python train.py --n_layer=24 --n_kv_head=1 --d_mlp=1216 --vocab_size=3909 --rope_base=10000.0 --init_std_up=0.0161 --seq_len=512
Each number is 128 + 32 x the weight over its row's rms, rounded and kept within 0 to 255. Layers, rows and columns count from 0. Numbers have three digits each. The size before them is the row's rms in percent of the matrix's.

# gate: layer 11 MLP gate, 1216x448, rms 0.201, rows 618-657, columns 224-335
# up: layer 11 MLP up, 1216x448, rms 0.205, rows 618-657, columns 224-335
# down: layer 11 MLP down (transposed), 1216x448, rms 0.193, rows 618-657, columns 224-335
gate618 103:123126172111166130098127118151117141134169106094091129197071143158171096147156128112112128127103164111162110148138107104138196170075137074179119135077143138114139121111165152073142128111139150093126128115110141066164075109078189132169141085090167152124173125162168184064150107177162098148096089110086119084082143139160102193111143162073
up618 100:130106178146101107140098131168087136135120160117166119137152126162118128147111083177092115139164091139118203140120113109152142107213165169154108138113164165105174146158092178046149173107078134178104093120085153189107131097109142112149119096116108133195096098156054190100113151129103144126126131169087139159159171219110165163141100132163
down618 100:159134154141159110199103128168143115148089094074154093163162107138128084139135139090122131157152132121142114160087170151126149124132129107108136194131104138091105139158139155129135133160081138090122133093183142072114095130145135167138110123092174117147113156168132144107090131125154077133084099174110057117118128177152168114184062142167
gate619 101:095088126159063124123115097076100064097161077118089139165161140204154124094117177187093068132110089163135157151131149113101155192122119103145100175102158115138161126104120148115085134142152140166140175175111145190163122141101163143194121137085149119069084164163111091112094152089073112112153091136106096143054112117080168150115141111112
up619 098:111128146147158135127107095080086042100117073101097098139101135141122088169112063206089168145182084109120158136093082114122105099111094174115137192151093185096141089165092107175076160090088084152119150150150157151158177162158148051136167119129191133100123193082090096108126083146119098187128129128047114135139127099137182140160103139136
down619 101:081117166164128127132128151087131129146078119086119140100110155073111182127088169080189118132064189116143113108090072118106122186087191132070082076127128149096122165108131152127144135142114131143155109172087158155135134147115118134106159137165176153109197143124197184106109133127150113065101143148158078100160162141122051161168073199066
gate620 100:113183137098201138089122122135112100056148086095135136106142124153099130148114082186105172135113116167162104125128066184104147103123181100111156127080128105149128142108117117101107148110131095096133138149193084134120105159081115096118165098164106208163146126084177132129133165113120098150088157102144171111129172069130077195092114161138
up620 098:174147096123142065120150137149051141057108144151093090154061143121135109148108108158146116126100128137107108156161111099122160103089131066150111123124157118123162172118130174127170126129091103125106088094164144056156156085102143125149164120123103171089128133089151123149113145130103126165120077161144144153168123083106100118185133114189
down620 099:129102117149160095113119106133164137169119153104136115120089139121125140183095061107115120154070113085146100097062145152183118145156124189087157124097149123154134103096128146210129118114153186144116061134095151135080159085145099154154118166186198080115139104099118166082146105174164110152124074164104096166058095098123135060124123109083
gate621 101:161111105114172123194103120096136095174064141152176108104108102121150143100126112092163127146115146065093119117081117131080102192108119128090139180101162166073144140096171060098146129102110098111123115113106160134159085082183139171040089143110113148148106146138102115137118168147134207141122104128164148092184106106054147110140163127104
up621 103:102109110080190111155143058170111121070148170134143142176148169100109156119185131163118177106119053093174058164153091157141167120123171139159126134145155154154138165085202083085140075154080111094142167142156155089098141123156125166195132168195102143119090088176075071110167115105121170130100113128090117091112166105082133167101148079059
down621 104:165132115159109118122137074167070157064131059155163046118083196135128152109138158180116164108182172149143087109124099185144168091126134111167137168139099127148153126156120131149102124080085160136131097150101165077073169192104122114138141091142187117203177124091147161151134123072093094128128115112090167163134075159132131088111137116121
gate622 097:106112094128133158185136164144107195084122165181180100198120119082158171096097207107180135113141060113152163165108144124139083193049137160093136093134191143183088084062153111212099087132120152097081106141185147171063132107147061111125108110118166122115114109158138145067117118062107072116076136073116147168122106155151190067115080138120
up622 091:160084119134111140208151127121127125122146173169093139158145148069136134097117137131142128150147108105097139146141138145181097152120081186099067121141168099126029205098147150180117146151155127150166120150177176149138128145096070146163147075160117184137101133105096164120102109119087096102104117162160116136069111140091076117205101114217
down622 094:174092165189107093100113139055150083075112105117134031116131138136132146155092165109151139144128136121085092116146074093107153146153094202166135134119102107081140120126061099164167137167144087134114110093150172136073115136110108127133112086167140102108131135146110149162173072185125174114062054164143126156162152134076093149175159120191
gate623 101:072162085113101139114186091129093105102076133152125120101090151111108091134163161135140096123180109126106133149117116134205132106110120092069131138191189105107146139143087140095194104142147102068085114119173069116132130067175121179122108073149142085082177133103143202113139117100151181076121180116111220128194155126114105141127120102173
up623 100:143125169117181116143077144061124165186090114143080119170132092160118118129119128111146140134132130156157123203141151160092130157152108101180125135119152121178131108123108040134148124154096185110166165124098174148092113178160149162136131128112120114163097158119156154160061115088137090177135061117096107124061130176155096058183134156145
down623 103:151151131116126137108183102130174100104157104069089076160139090121062099151041096096142051151131152137112152166099091159131143144112127202135127161106072110194196139148179128106142067081132139127117160120123110161135138157130113128108103122110153148145085071157121150131116140120117071106198085106106118129154112097103175153096120144138
gate624 097:135159128082120135146090102139092125186110094121155119119164096137100135091137122106111090141142119087136187128109147112096111087186087128117124146139072085173157103072148117083068149066139143156096142070143089060160103210131149187118124103091133091082088116144160195148151130094139148082134158102161113093126160163150160147099135163149
up624 097:067104151083130151171177143102047071098084152069087149092162109119170165096140107113144106148126136148199083132137070149122103114079177177181102149082133143095121183147123167162137123177125122191180078112069121138080084084138115111136126136115163113237124154138078156112120150190130098170091099120149109182133122110115103140115125123171
down624 099:134187161086134140133096137072172125145216184087124132152118126156205091163086220138105152167084174102068168122125109168094154135103133178147165146175099139110123092202114190109110123105116161093132123129129131143132139164132149126170092072112192130099117124102144154119126182081125156165094142127188115110130131106121129122127179092138
gate625 099:183127140095171130080110097141129161149144065119116153123083139176106133114179107147171153142073082136098142202161158164111083145217220150073067148121091120110153117146165210125165119104101074091122132149141121065170156097171136160107131104140159137113095061197150153119082094158127087184164111137159101085124156136156163118124107133127
up625 104:115114132164107144144147152129087135124094074128074158166135127077100140105131139112108127154172157122197130109120121137123094123075116090129205146118168111147072146098155116199129167142172209124088130169129174107134135144121184155086163200063143143108127183113100085130093110136096176136099152136045115156109145133114109170124167157179
down625 097:116126147151193153124140074102157090108071144145127163059210165143135130117134176169187109071110101185144071103176128142120111108149114152174154086158152075178159091075150145097113080188139107123161124143114114142129104146085142092172170195147133119092106146134110177126065185087122090113113167176167169125149157132148116128112127110164
gate626 106:113091140143090127129101077128167150175146160115088122101076102101121112126115143173125126209092134087137112161142118159130133122120174179105103186125135082140112120036091085100189121099093093132138162115123119131137148148120112117161138102159112123153119140117150123157073124149086115138099126093124098169208115104160143096109057157107
up626 099:164122175145167172071105125124155050092163157121124158157110136146171119168095112045122112136142122112073136152101122051148092064174078091162076145158124130078172113107160125167131128159150115126099159164181113068133091086127076154153130172134149129176154177141133153136122091207175202075168150057116146123129138119165107085129172178097
down626 102:193148117105123105091100184110067074084096132171141077138151146059230129118135116108123145111131164141168108115129146038106160141139134119133086124113124156074132113134114117113071095129103080117129072121199126141099111134128157164152123143101117124133118086101113047183122146193110050136141101137146107170130102124132211126094181139189
gate627 101:136124119147087161120164059170145141108132125107129103152168196235102138149138126159121136118081150118153116099159154089119118100061178115195140142133186136108129187120141122141159167128080115076117130150182106099120124129145140163144159132087154197146055166106064124095063064157139108144114156176131114124133090075147129111157115096133
up627 106:129147130064112105087065133084162130128170132151176183105085137055119116111169114104210127125107193129101160154182123134114095138141139077134114142101095116108084133156078116124160149155189160138101110144171123120127147157147121141097151126154075126109113195118149073205107126118133127172127113088124125127145105130105126082092077172189
down627 100:095127065074156148119159090152175115093178085117139149140148188128153139154102145114118094135099116128128157162147175105135151158094127174145062107102153057107113115136118132115195108097157168085169107146112148140090166182161120162113136135131161111178096110115090150089113239085094123126157133151119066140092091095155098149097098137137
gate628 105:135107104152123150119114181137165143153151100138166124161197147157085212092137096132119195155083051158141139132133159171158197115056119129177122140151189153147129146120094160033104170103142115139095143083113124167117064122116131122109124158083132129178078108147102150142163099154148131131096171142128165141117146121119188136087124115154
up628 108:105114091124195137120118099111103152165107140107152125108151128117080075112141127161123116105110111108132150112149166084154155107093137152156115114143148109143131098103163142159125117102179104152116084193106161116156091079159129161094152136135134074118170165075198088171188123115098093117164148111119057148086107101125074136110098092104
down628 109:054160087101096139141095101085088037112152186130146103126089142143166145137129128055155132132186152119139111080113123132124141129112093111088132106117131164065123093169148135073132113139165122198152086143098142095108130075154178146080129163150096139095148119163111090118148152133100135101121076117129132125142108113094091066096098132119
gate629 098:065131091171117107148082145149139125066115135147073105075107154101161100104124120090174081102152127108142115146109086147146090122151163115171185062153126070143154126116129095146158117068140163134130131161118161195157188108109093193125139136099084189137102119105123110163070096101190130083110157152118163132090129128077117107204182070114
up629 097:095117108158119151145144132161155212083105177102115144155156086141134091079154117104122097143056123119084135100132109107168126149147126119142091124116166055109147107152086143148147093052215116171156129109142115184129175166146116151141126043060135083126132129134153091108096130128165131108087168123156098148128132101128087132130167109145
down629 095:079129144165149144086081123119136140138147147093121163185089184099105197135128108129087190118098125136098120150151143164160094213113175137150106151149111129093159126117159039139060134137176095154115123099146118171072137134097164051149104144197133137072146102147135135146089131136121119103153102143129153067119174085139106123143153093116
gate630 104:149152120101109160090125199102086176131170142126139086176078138169139120073129159170101092102159071096109161132105119101125153153146163148150118113136104150106081152116136072128169082187094172163150129132105102137130127189086134134118133127102107126142169129102170151196156086119146064172118197099133087134159089143129125102088150141163
up630 106:118112091155138126124108152129155106177102129100177113163148090137104160081116109157078130145125140156123110170151104133098145148145095150148089115136152154132100090130142151170103098163122063188113132161106151109146127162146134184137174084121143121109135097128066170149157115152157069110091152105069090104147101133143168133125093160143
down630 106:135101064101086214065125208088167127126123170137109111214101123196159111130071111140103134122147138137137132136135095074117147133103123176128106128099126163158140132089104105099161114134123104163157142122152111156160130185154135137154123103154163158140126151059100122134118197101199115163131163083122182099138165126108088110180122185100
gate631 100:161158128136121204111136067138133127190145097139134137147110110150164129164123129075187162113165176106107095121124078160126096121195114091101123134081169153157158158127133192150097132198176149114098150094103172171159197160176125118122141124136142153142088110139078113097142166148114156100132149114095165150174146121144118157101070116112
up631 099:148105132119159193119166150104127112214114145141135067163113132161192162152126141108144154121161149099168114124135142137138096100160169155082122091131110130139137134112112050107095076086083137129168158132087097190105098119133201165143068080104085152088186144121122099103112148163083110113193116108157164167126101154062162194150140063169
down631 098:081144142107112147085118148154155077162107158152123143130095071061164153148197140112136117189152154174141146130127139206141123151114138136176143125086180128127151125141093167102127130150123140111163111078093111144140123148118172142114141110073069106186145081099114154114106134133171136119082146145100090138099187098155086134153127096113
gate632 100:141168192126099163147134088127094119112089130158086097126148088173143138113080074106111094133125156109087117136198132140142117094087180095109123125139130106152119128098080135156086142145104179110115140089122124093133147176119133098147137177164132202150115182097131117126133128099194143178077122133121104114119122117131175163179088128155
up632 101:212136094070118122075151072156180103104170168095154096131156126102117189140179113151156082122128114152112169133118061117171087100105184109118059130093144105122179098114134158117167099115143140177115177172181123111163136083172148097132193085124127142090165098135085110162146132101156130075140153134134123141108122100158080163109116079119
down632 103:090117130128151114121104170114127139080093113134084152071114134065092136100148133101181100104127084166128150128102115139109186095180092147154094080139090132103137108142123136136121094118157110110109171152105104147112105171149073109107142104139125183183136120149079111162161142147120174119167093115161105090115101141179160055134154173117
gate633 098:092120124126096161146119110086140089146112122161152127160061125127112175133159139222164129157150116128099143169125175084115199126167106072115126120096092151095079122139111101100106164073122151158160117066132096136089178110164170132169122097041142120161076083134122128090158126142105142103120112121189174168154134118128164125165091112130
up633 096:052122179138103118083097111088127113150101117114109087118168117130111134170153170159181145106153120095116105147113139091164076118109141191112089132160081106146134030164100116145142099182129088138169091164110181118118201084172142030151051152170155070162172141187142116075137181150128108129142082144123120135146093076115128053088088108126
down633 099:123129185173160117097129085146058134105135109136163163148108124126146102057084167151127157163090116109068085135062168126197104075134149151119081129084158075135111078129120160142077129078086105154120120129103063096130131126134136119145132172167147086141105130150106122085061150062131143120122146154139156109144140168161098140181152111130
gate634 101:129144101165076108105142104092123130143144142104110153166157145115105117091138096130094120127100176126116154165142104051119097066138073131100136176117155119091103162138177107164136124169183107048159155118091113144083161152179183094089094194065095119140135142129123128125127156137075099151095169145112163151153134068099151106049125163160
up634 105:190100143139197140156127146115145107125150148162098094177196125103132179115084156086085077097091095075185119094135192139146115137124084076168160142142098147119148154134173066180120118155092138138093107157055135107160145040096157099113148166125198135142145074163158147147117149167138186113178129153116149054083103141164078130133080101130
down634 104:119140166144117135139122076135128166060138170136119093131051153151122169141131139167123096115089132146114107157172133103119108128176118156170122154094140118110135129109082106167111089171151108045151076123147152125081135155168186115159067171136111086139119153162107121170078142055096113159059177145111122208145076070109092119063155169101
gate635 103:145133118138120116145120099198164115124162122126133139176149111122138115124144118144136184161095150073154155178151096103135108159141145143149123152161123125237101139149137163119103094159113085115126108131164124057094165110111105175108052128166128096183090074100151122068092156124167088126174128086133087132146072132109151132109116104131
up635 101:167140125154134142131107091136094130130111097096102099116128082137134060112103150185111159131104101105093141150174197168103136145140117086158068144162084123140131183183075079102083078127128179062139145156102085105107149067162184083126087131186163146124123128130134099089109166127142159095143141104093079101209121094189159067092118117148
down635 105:121130147143162175134133102156166132127113129130164128118092106113079075129132171136123099106181104084122106146071128147071110177142125116127142104125107114133122142169090161101146156143079111125093119157122116136150090120144119155134125138127080098132131112105111098151131167177078131174186198111091147123151152117177085083122145077207
gate636 102:186162152120163129154161168144115117135118102072059115114129100128161131128091119096142138102177127150154091085194145171118093103129145110158133136125139164065096058159121161095133154135142065141148144140120181082140128082123106126154133103133079108104106074199145176168134137111193131145126125079079083111154147137112220134109062124199
up636 100:150174125109137116102126144147135158102111106103064101161068106097151136076134109147132073148089143077129130105135112142151089153148121079162126133127103159101110121143107113151186116104168158089126113136150120103086179110140180148133090103139083131112148097108142156110076096114106095116134176138158123182094144190138144114181131120158
down636 100:062110163180146168068169100177086122175125192135153159109164119109101091096139137104133139132116150108146131080123166128159098122120126188154112201137121162209156147090102117138118160116112169137195101085130123188158085092131144141121129091161099100137121117137139093108077128105136122068111111168176145152138118097126111098114103126078
gate637 099:127100168149135157125129158159145114122112147153157150123107100187174163099133170194106134120099100122141162147085094177130166115121129170122100114171102154097103092170175120118155181142153135142168117121099106146108147122136075135136183097146147110118175155057086179083130123148100173124115139170106107201089100106152158057115129137150
up637 096:113173178104178062146141091172173134159144152067185154114128111169122124078129085154139152127098134117122141144088093097150124123186131104118053122118167108119111117211122107088133090075112092127137066114161074084120112187125112153078080117135115047160137066100061120171103081021090157108121109031081166134075096085174169107107097092147
down637 102:096126135167124155136178088132167128127136138107131141115124212096119128117124196144179150073122162086127126175134144181183122118125120134134122148141191184048108135135096161141066114081156048130173114085121121150136112142137119168088138152160126090140115105103155107135118123128108152133139170133133112122094144137080128157116146058123
gate638 098:114114133120066194116128127117100132113157127141105138120101094116118158106172182053163139134117123123106112144097096102118089153183116118133113096094106150099190195095060129138127143172079085114166009136133110119134117198176114119081106116146151180171084100067095155085125104137085139175153140070153112076131101222147130139089106104080
up638 099:118087144135093134142144177139101101134121077181092139164099130121152077116159119147114168121111121158081083180052088136148116097166132137117106135090109183122104145058166158132116180130147115167161130159136163088123109183184122135067134116162087145134105161158085093141142107135086120125085161120156137158170114173145189131092068113110
down638 101:113161096130177096069103102126126073137148152139139111114103123126137130121108079191192156152136123115156113063098116093143110157124096192176135122180105108129081108155115107146132145142148129136127129164135115135141133117112044129148100109150107145171116154089100124153103146191127112144160120102187168146111176127150124167088171140154
gate639 104:194175094134077119079110101141114143118112148074113131102151069157140130112160091118156142149181099112119126120086176100179076134145148136082059061097114098182155098154132119102158107167219091150102178178101165120131149173156178110143157121100122158149093112111095154097130099118031070147146119162121118171107141125122111099144186159129
up639 106:133176155160141066156124096150107128121150138105130180075095133126075117145058098072138088111101161196141120112100173101109168117156131094232140152113146120096157145138154106179062099114088118121148166145136124134143097140104101182116145174153144090152093186084120110184152067126137208092132146086158097127173097087105123089111137129098
down639 104:107135106104166075114151102031208115091150118083133120119155168197167114152102099195126140123173149139149052111135201127158106113146100113117127124148153129112124130139117102153118109084142126142109186119054087163114093110122151104129109163117135082069159162135130102130148160137149186086120180137128063160168093143126115132170110174166
gate640 091:149150128089141119132035140133191098115164101177069164096103110124166185153111132081090107121116102107136088117084153158131137115111171176150135127128111141162100115119161164125203127160085119119134145105072140121150069159166149116107112105114171131138122137156156121137164131107089118059132113160100140193127132132164162120156152158133
up640 100:110186146162152099141154129115083187182140188111190118167163168127087084083133092109121124098175131083133127132124143089138106092184106108096097142142120169095159129124150131159088138119140156117095132138161132133156187138153061106176114043132117111126067093134119104069139125101129118166159134094132119135104139157121094153125145136119
down640 101:132085094162146114161145076080101070115092112104115133087110168064057087107091090095136102119154175128138123123118069089124075135099129197163138129084163130122119201203088092138129111137102168136109091212182150107121112115100084125171143125160112173161133174155125122096139170158148164141118044170144130111130166154130119097143120093160
gate641 104:153166094132120126158120097071131121169156154145175162139159103115126166120147073147135135062153138113096130093156091179119104169093178093106108209068130177172131128119121181143117117078127154154153111107199112083177062119133085131131155082121017132103095117134115144126145133108073112106179107140133083120138134135202147092158114150101
up641 105:147124115070167146178137160116097121107143138148108135107148143133175148156193149096139133124127140150177119138154152116077119141117132165084080163127137120175124155148174121128072155158085097120058105155086062133122137141145138184094109110134110097153118102192108067116122099147128140118150181068154150122096151121145156139120105171104
down641 104:113114148131123144164095194171164140144120167142046094142123073141149085088100173104186171156168166096127097090108148190164113068140180109172125135151101138090157092114126192140138100132103110115097154136127118158161169095086103125105142148152095112155131121173096105085124149111179083127088148186142185154173151166174132152172133121157
gate642 096:182140175134145182114145137105210173064154120157122162161149089134180122123038072156162137116127127152095160085172187165143151112151151138087148145172149112139124120122158159091087159178069166154090160167094144180166125098152110146196156169081165183120092132173155110136138110168128164120180087096053148144128125150103232150151097125154
up642 095:151151083108132153169118132143146091186082166127129152138134171163104158085145065125102077113096112080126110115127092079164125147154158143160225102134052120057096105154086105174149087113051091119151091092128169126179127137092151119146098119099168105133122151131145136129193155126156172084075131084131168145110184148128079111135149162113
down642 097:153152157134178195103134182077159159077169093182088128129076071155126110089103104117118182101061118148094078153156155130130126091063066107118109116157184099117087140157170134127091111079114099122147178149104092127118132119130153128111183112114113191134156205162182161134187158118137050105142127143199087034163204113127092126128161194094
gate643 098:152153137099156141087187100124156054139150118064108105154165116119156130130148107174156172070100180137163108072138117123159100102045167118086125121081136170093145166142145085105131083122134070144200117074072127184111120160109081110089164091119095094154156094160075195078200184147123087111133063152084135153116109145142125174130171166146
up643 101:092101149080147105134140136130139154125099068095105175129147108097183110108158167142159179184146116147102156134164102040101111144171116136213069152130138144132169097185128181137138081172113159152208117083155174127119130128114136096058107120190213105125140132161146170151126194158107116166140085157124175101141116132130170101133083152126
down643 100:132164078088128104129143164161175074137134165119163149129092126137129110156202135139138141137123130126059108108127140117109098119145138157169109072118145072147169097156101094165158078146140154123112122105140086087074127156112151147121185130111123164120129136145123078158129057151106161143134138075211112070164134083105121146103123088100
gate644 097:169137067131124168123141182102171115104104128094083091141126121137118119130088054058128090129143124208131116168096185093091200109102115152128110155124098138127114120066144116109096167170115135152105113166103103105162159130172182137108137072140128086054099147140108193158144079120140150139117140119130140149206104126119182117125151106081
up644 097:177122164160126146116128166110143140125130148115100044130138122139116095100074085088132059155153158153135138139058151101165178092175052134175107153084087127098166081150152106121105206135141143162110142200102142133136158169145101135120170076173120155073129172087166138110117066115114179141110139159153118135177133136129160088111125113121
down644 090:128130075138163086118141197089170173123123117107087123156067153124103089229115097145088132146176122133108143134127106097088132132113096140102029174132096177163124147131154117106025130150085139081150149149082131127105116059153095157106181083159123107068083118128080152082178115120152119166168091165083107123149128138106099162160159065146
gate645 097:132151154106137107166161171116080115108074194047186116076138087151123157080063128146060081235142103117141084085166128124153164130165130137102144059133091110130088098123105082104151166127186133220152109143153139168077141121139098152134097178124145127117071133147170123080087176199122183099202147101141124134140101117123182059105153091217
up645 096:149101108162186128085082137095170141151123049209092158164083136111178150158225071137166144088132098133158182131108173139087074101174128158101123175110171148109151199130088172123105099110125119115110154083169115119194108159133114077123116094150113106166116150115099166128138110107100106174079135102081117111129086140139109124154181146126
down645 097:145091171145095120138089115140074111106086097139136110163109164157118125082117090123119107152080116139117126163126099080105097117153075101122099153158133124144159184115090144167057187128096136093116165035151141136109128103101134148123136116087133196162083181068089135122123121138099197126126105057140145111182093120092146136091106162192
gate646 099:163103093157128073131146158170095096140042095103132124131124158119103112180148133145070167186066176136065199142136153148156130130100099152142139088099097116108131143145106146127172090090062069093058171165140108127092015101094163118088121143154125139128144145098133115158112113150094167152159125127157118164126118086180095114086121109054
up646 102:125173115075132130174060162108107158110140135076166065104107088185098110145141134107161123152132093190130186134135140216126179123149174155142197144069163129096109124140090133193129097105096150096158116099116146137139198181148158112156113101107106147102125104093146158092139112101109184085079116154073131080176087093173119078120163128120
down646 098:100196133200174110097100131125149185145112105127104158095166128107129136097142168138071170164160082138182110111104115124175120127116096145190121124111172120142132074148127193134109136066172092109141157142161160102195135153143126077115090122111144153108121180110128116166110152087226169145161114179136123141166152101109208108159128149115
gate647 105:190143153179210150129165188168135115100194128165196083140147101064088093198184198199103112066117116121168154129214122105132117072178093126148121135118151165098121087111111114112105112116126124172147126169133140165153147156109088146134166155141171141098138089145132112168213143144152093163092108095115164169158117072101091141118089138121
up647 104:155147103109074080113107091127131133083108140103191124106142086083147147123142074124106128088128128141073111142134115120161126111151176105148106135154081164103114158074150111113183142103115143121117148146137106166091119129159148095147133114149122135128152134149112222071049096087079178127189112106123123142138138106165156154123174084119
down647 102:133154170155180136159102130079111123205123171125074120160131120152131135155167131120114101118107139112098148127149113186115123136157162138142142125135150143129107130107122105102162115140146092097083104064132187120244114134116156135123154182149152103092114144128160102133162153088096084140151146132104116077053170121143115137137150116134
gate648 096:103147105102127118070090141064101101095173168084185119172145138048115090125180163155165124138124131094076156139122137098122146147160101129131109113147158136144144174126098197145147108127146130094120162129096113142111080072151121094092155161133137099126122109152114094150111206127126166081154164090145123067189150142133100117121081094145
up648 096:118138106139126127184095160113165170171143155145131116090082136149114097048120138150144134116102149149213136094108163148108159195098171120176167078155166122101128158076133130129115083158188151135166145153105115126190124101125171094126138128114181091161112117105145125114111157093136169145148140120136112115129142178167121127143107158168
down648 101:094200149124134153118101183095137147104215135121135074131125094116089162150098161120137111077134150085086117095179128119088129148103108187104127100195104175121161142168102158102126071136104156132128133165122161118097126100122095084149168143144145132166092119154091107190148116154119126101114124019135093101157137217090068112115095109080
gate649 097:135143132143163161167167117143178105120141132100147167119106108110089111123111108063164097168119133139100079147113166106071132195110094131114111150174070143107130182109162123113151128112124147075148143128144168167118156144131113085137139181197129190110125134145130094117081164121069146106126134092127163129146157121098133148140182159132
up649 102:148160129099165124167080160167183116109018100090128142129142118094147108102134186153082114156168154144114110103098117113141127123127152087150143135119129164151147190099143110083213100152134138132110150092152200136129122168121172115129112116121083119080146160173122141199093141109099151131152118115171062168126151080129115131164143130111
down649 099:069169112144095136088130121135105062102135110109081141082159111104117113127111117195144126122125153137071113141143076115150125094147139155106122112077134100059144077146107133102134166197118116106169100058172147148116128150112125144106078090134148128138096087157118117158104133165119120054096179091129109145150109219159168055142076119112
gate650 101:144134150128101091086092137133110159093115108156145078148119139134146192114144164111165123168139076111125243112136091092140136178163138064100134143120136143158162132154106124132081138174122107148161124128081085111082172080231105078124131156100092199113159136150133116133127090151172081127111117156142174108142156151113085151179115118058
up650 101:147117141138092147115148099156119163137163109231135168160108089173119175133103089120141156171100107171135139115154124160142153053114124082118121075126144126126134131172116133108123073123158069113146088122080111147104093175151087180125173125150140171148168099133116129133097149106114082155084091131089111056147094126071150100154123134127
down650 099:128122091119113079138126192183162160100128173138176153169130158175145137129118107104083149166132097115137065111098078164114112077156127164174086118128165148133083168162087081116088074148209164203090090127101127124129095129177091091139084091154150117106157169136082112113117101094119149095157140128130110092127139134064100103140115142148
gate651 099:139167130097127175165100186148108176149176098076110153123110104164135103090086076108065102114060156054104137085134112142194133118145111102141144115154137142112154119158160138166165212084127129145133157075132110135180102143119154129141146106195156168100113108193134104137075179154120142173117111110167145090144179157152166147121224125177
up651 099:155171105184139154157125105068139144142166099133157110215119184124167127110141149118123128126138184086092146164118084161143081154123122122094144155098095072058102138121133136086107171177131153154123137138181188084160109144107094124144152123100101091103127110098144146116086150140113188102091058152161129082145129123129103141117200099122
down651 099:147192088131160145124091129120127095111205140120084139210128136148142130223190098066138172157138134084103195112113099113082106144088128085063136111098147137144152146157145141104210109126220095172136115137151162117133138158113099139113167089099157153162198133112106110081135121132090159062117155171114135098113122162166118124119107144176
gate652 103:058157112162097124176122151154152161155123129138086172116119143156102113158175139154100143126123080129133137125130139103113139107132125132116097139188117165132133093118138122099136084123128122199127131084105142098080148181185097142171081136190137107223165143073154104087064124161127111062152093092155158079141165156184095123065137185082
up652 098:048113071163159157162133159199097150131124097160106152103049110103150095124126126110123099110168090061091137079124057116142114105135152194092111106117121134149174167156123112151105113167184176115133107109185152111135155178109121062137106074116104124109144060125148149148090125128080139058129111118132157103109136129081130073143131093106
down652 099:159130132131106134143124165162155119122090133153102071074127105094142150064135182024172184095130130078161082118128066093180127073153180149147139104077150153147158134119133140098059136066138191147105137062142140132129079112173126156121084085132135123172164156184147108126095184146102165146126128097156166096114116133109128130165210084113
gate653 098:081135142182126127159094158104102118124142077098133177156134128124171109153152052107181082116120131174154097149158140173108077124126112192125140149136150159154108119051104189120116069130071117114165146153091094138125091150088097148114079161153121200184176146154061178051165090153121120123109139086090127114161107189135134162019092090134
up653 101:174079153171110145164103134136153153146077079100113159156149136106105098116121089126151072088188140090130131135160135117116113108077143161106140145132155100161145208094138149045131151093101111105131139101115118167235112106110157062109112110135121072179128166136134117088183095134162118184093155153138109084157116098132109095085049099098
down653 101:129116147074125129144188121168145156185159072097144090171144107129173127108081049111177110114195147143155079144165084121083085196162168127153130170092098102129114142154159074138122145123092122163157148098143159194160132093080100085101113100092168074183166171091096075129151067101193149111160095173146154147130212113081104113131117098185
gate654 101:093121144153162087177145135089137085090164116047132110174118142148084154134153210133079135148169088179137105164052163144172170172073099121099110128124164111082136125116119075123133167104157086142186100054071104138150120108140125133150114157113173179144098107123101157117106126173128094168119111154182099146123162158162151112149144133156
up654 102:168088180133131119104126195129151067140110159161095115159148157116156160155136093192086081104165146068124074084141127110117131112167129100111106171136138144084114154188152148110078154074079088076182077155121109136121078139193089141076106098105123095116133147105143137112118152087134137120120108141047119108086093104182140109157078113116
down654 102:133155174128166092135117154146138116104125097091076140120137206136100191112151146191160120117113109150164118116147144097192126186158135084137136141152102109161136084095075090101086141117139131151094132087104103149134131131102127076173127135153170094153119177106110211139093164140111168146079138118100126110091127152120159134065166117152
gate655 100:093156118117135154225108132186076154127130101156176124156113117136137104140139103086128161098145145114120195070128149147080105115205122128095071073184170195149122122127157156098117182146146087093154140135163164117056125131088158072158180093162123128115163168134126121122116127086172031108114103143097157081116087134151159163126112244118
up655 099:130095081150117094134189105158154135136071100097125179139152153038197076146140102193105158145092055154089105156120121133115125132109130131094120162115103090121164132153122088152140122084098138154066117142133059156132166110102067107133113170076078207129085108063121130092158115174176146168139116103083074186107127092076096094077133090148
down655 101:117123125113106139113119125136149135127144102071114133148146138050102199156193096160144094071140117097102137096092152153118057155168136103129073162083073128074069145176130103121063088091169136103102202099098142130114137122171041088100074153139112168095108157133105098040103113122118072105117115111112143097171145152134145140121122079068
gate656 087:173150181152121181104104174083171087095167134094111156153102102112091156136115147097151179108103122058152112082108185084134152171125126171132130125115132150114116133117123148119128099094170122099148109100115092175101140159151136194154120133177126095059135153080064133146140081121171095068141130088158139130164124110124166146148142115098
up656 094:126101184139105155108093181157159085119137137163130102142153090130077148133104118129123112080103129153178134162115141113138172166106099109140115074133127140101092142181136164146109099067155144069133141134123053165137126160185111163077153148152107103077132123168090151134150061076124105068072156060134086123102133148156166118124127078047
down656 098:086140122176108099085181166090147170130142166123171107141134103113093141185071165103098022148198122094171089156140184143087144111157066118154180100135094097062141174137112226123064123113132141177203072096150149132151178121087097130121127098150135091099146140160079131083173129174085103153178111161169134147123077129170133074155134182107
gate657 094:122108120187146139108117147088128111139141122179200087137115154149162104147143125108070153133190124149125080107137123109115101122161134158089116107154121132108127141142142149105130093160146133133128152140173124106114139139130084136094166084119077150157183122079042148145177118131113100114099142131146120099075180145131163118137152079159
up657 095:122143165166140087137162152117118186106134143188115118035092130084092100161135120040076116112140084219135131097180143116032135156152157172092089162193144124158146106171150096082188075160116128128142103113218146134162160144120129158143107106153137127198120108128140150093129155138147152175102157160098134127176128126132137131120125136117
down657 096:176146136159138186125186130155105138106120166162099139106150153113106096146136104117171110077168071121139155136093131095189080096169086160086089122113081086141120127141157093152140203115146165125072119214123158151118132144141131108094129151090148147122118164116150131173120152063101119152131084113064129189126131116181119122081157141102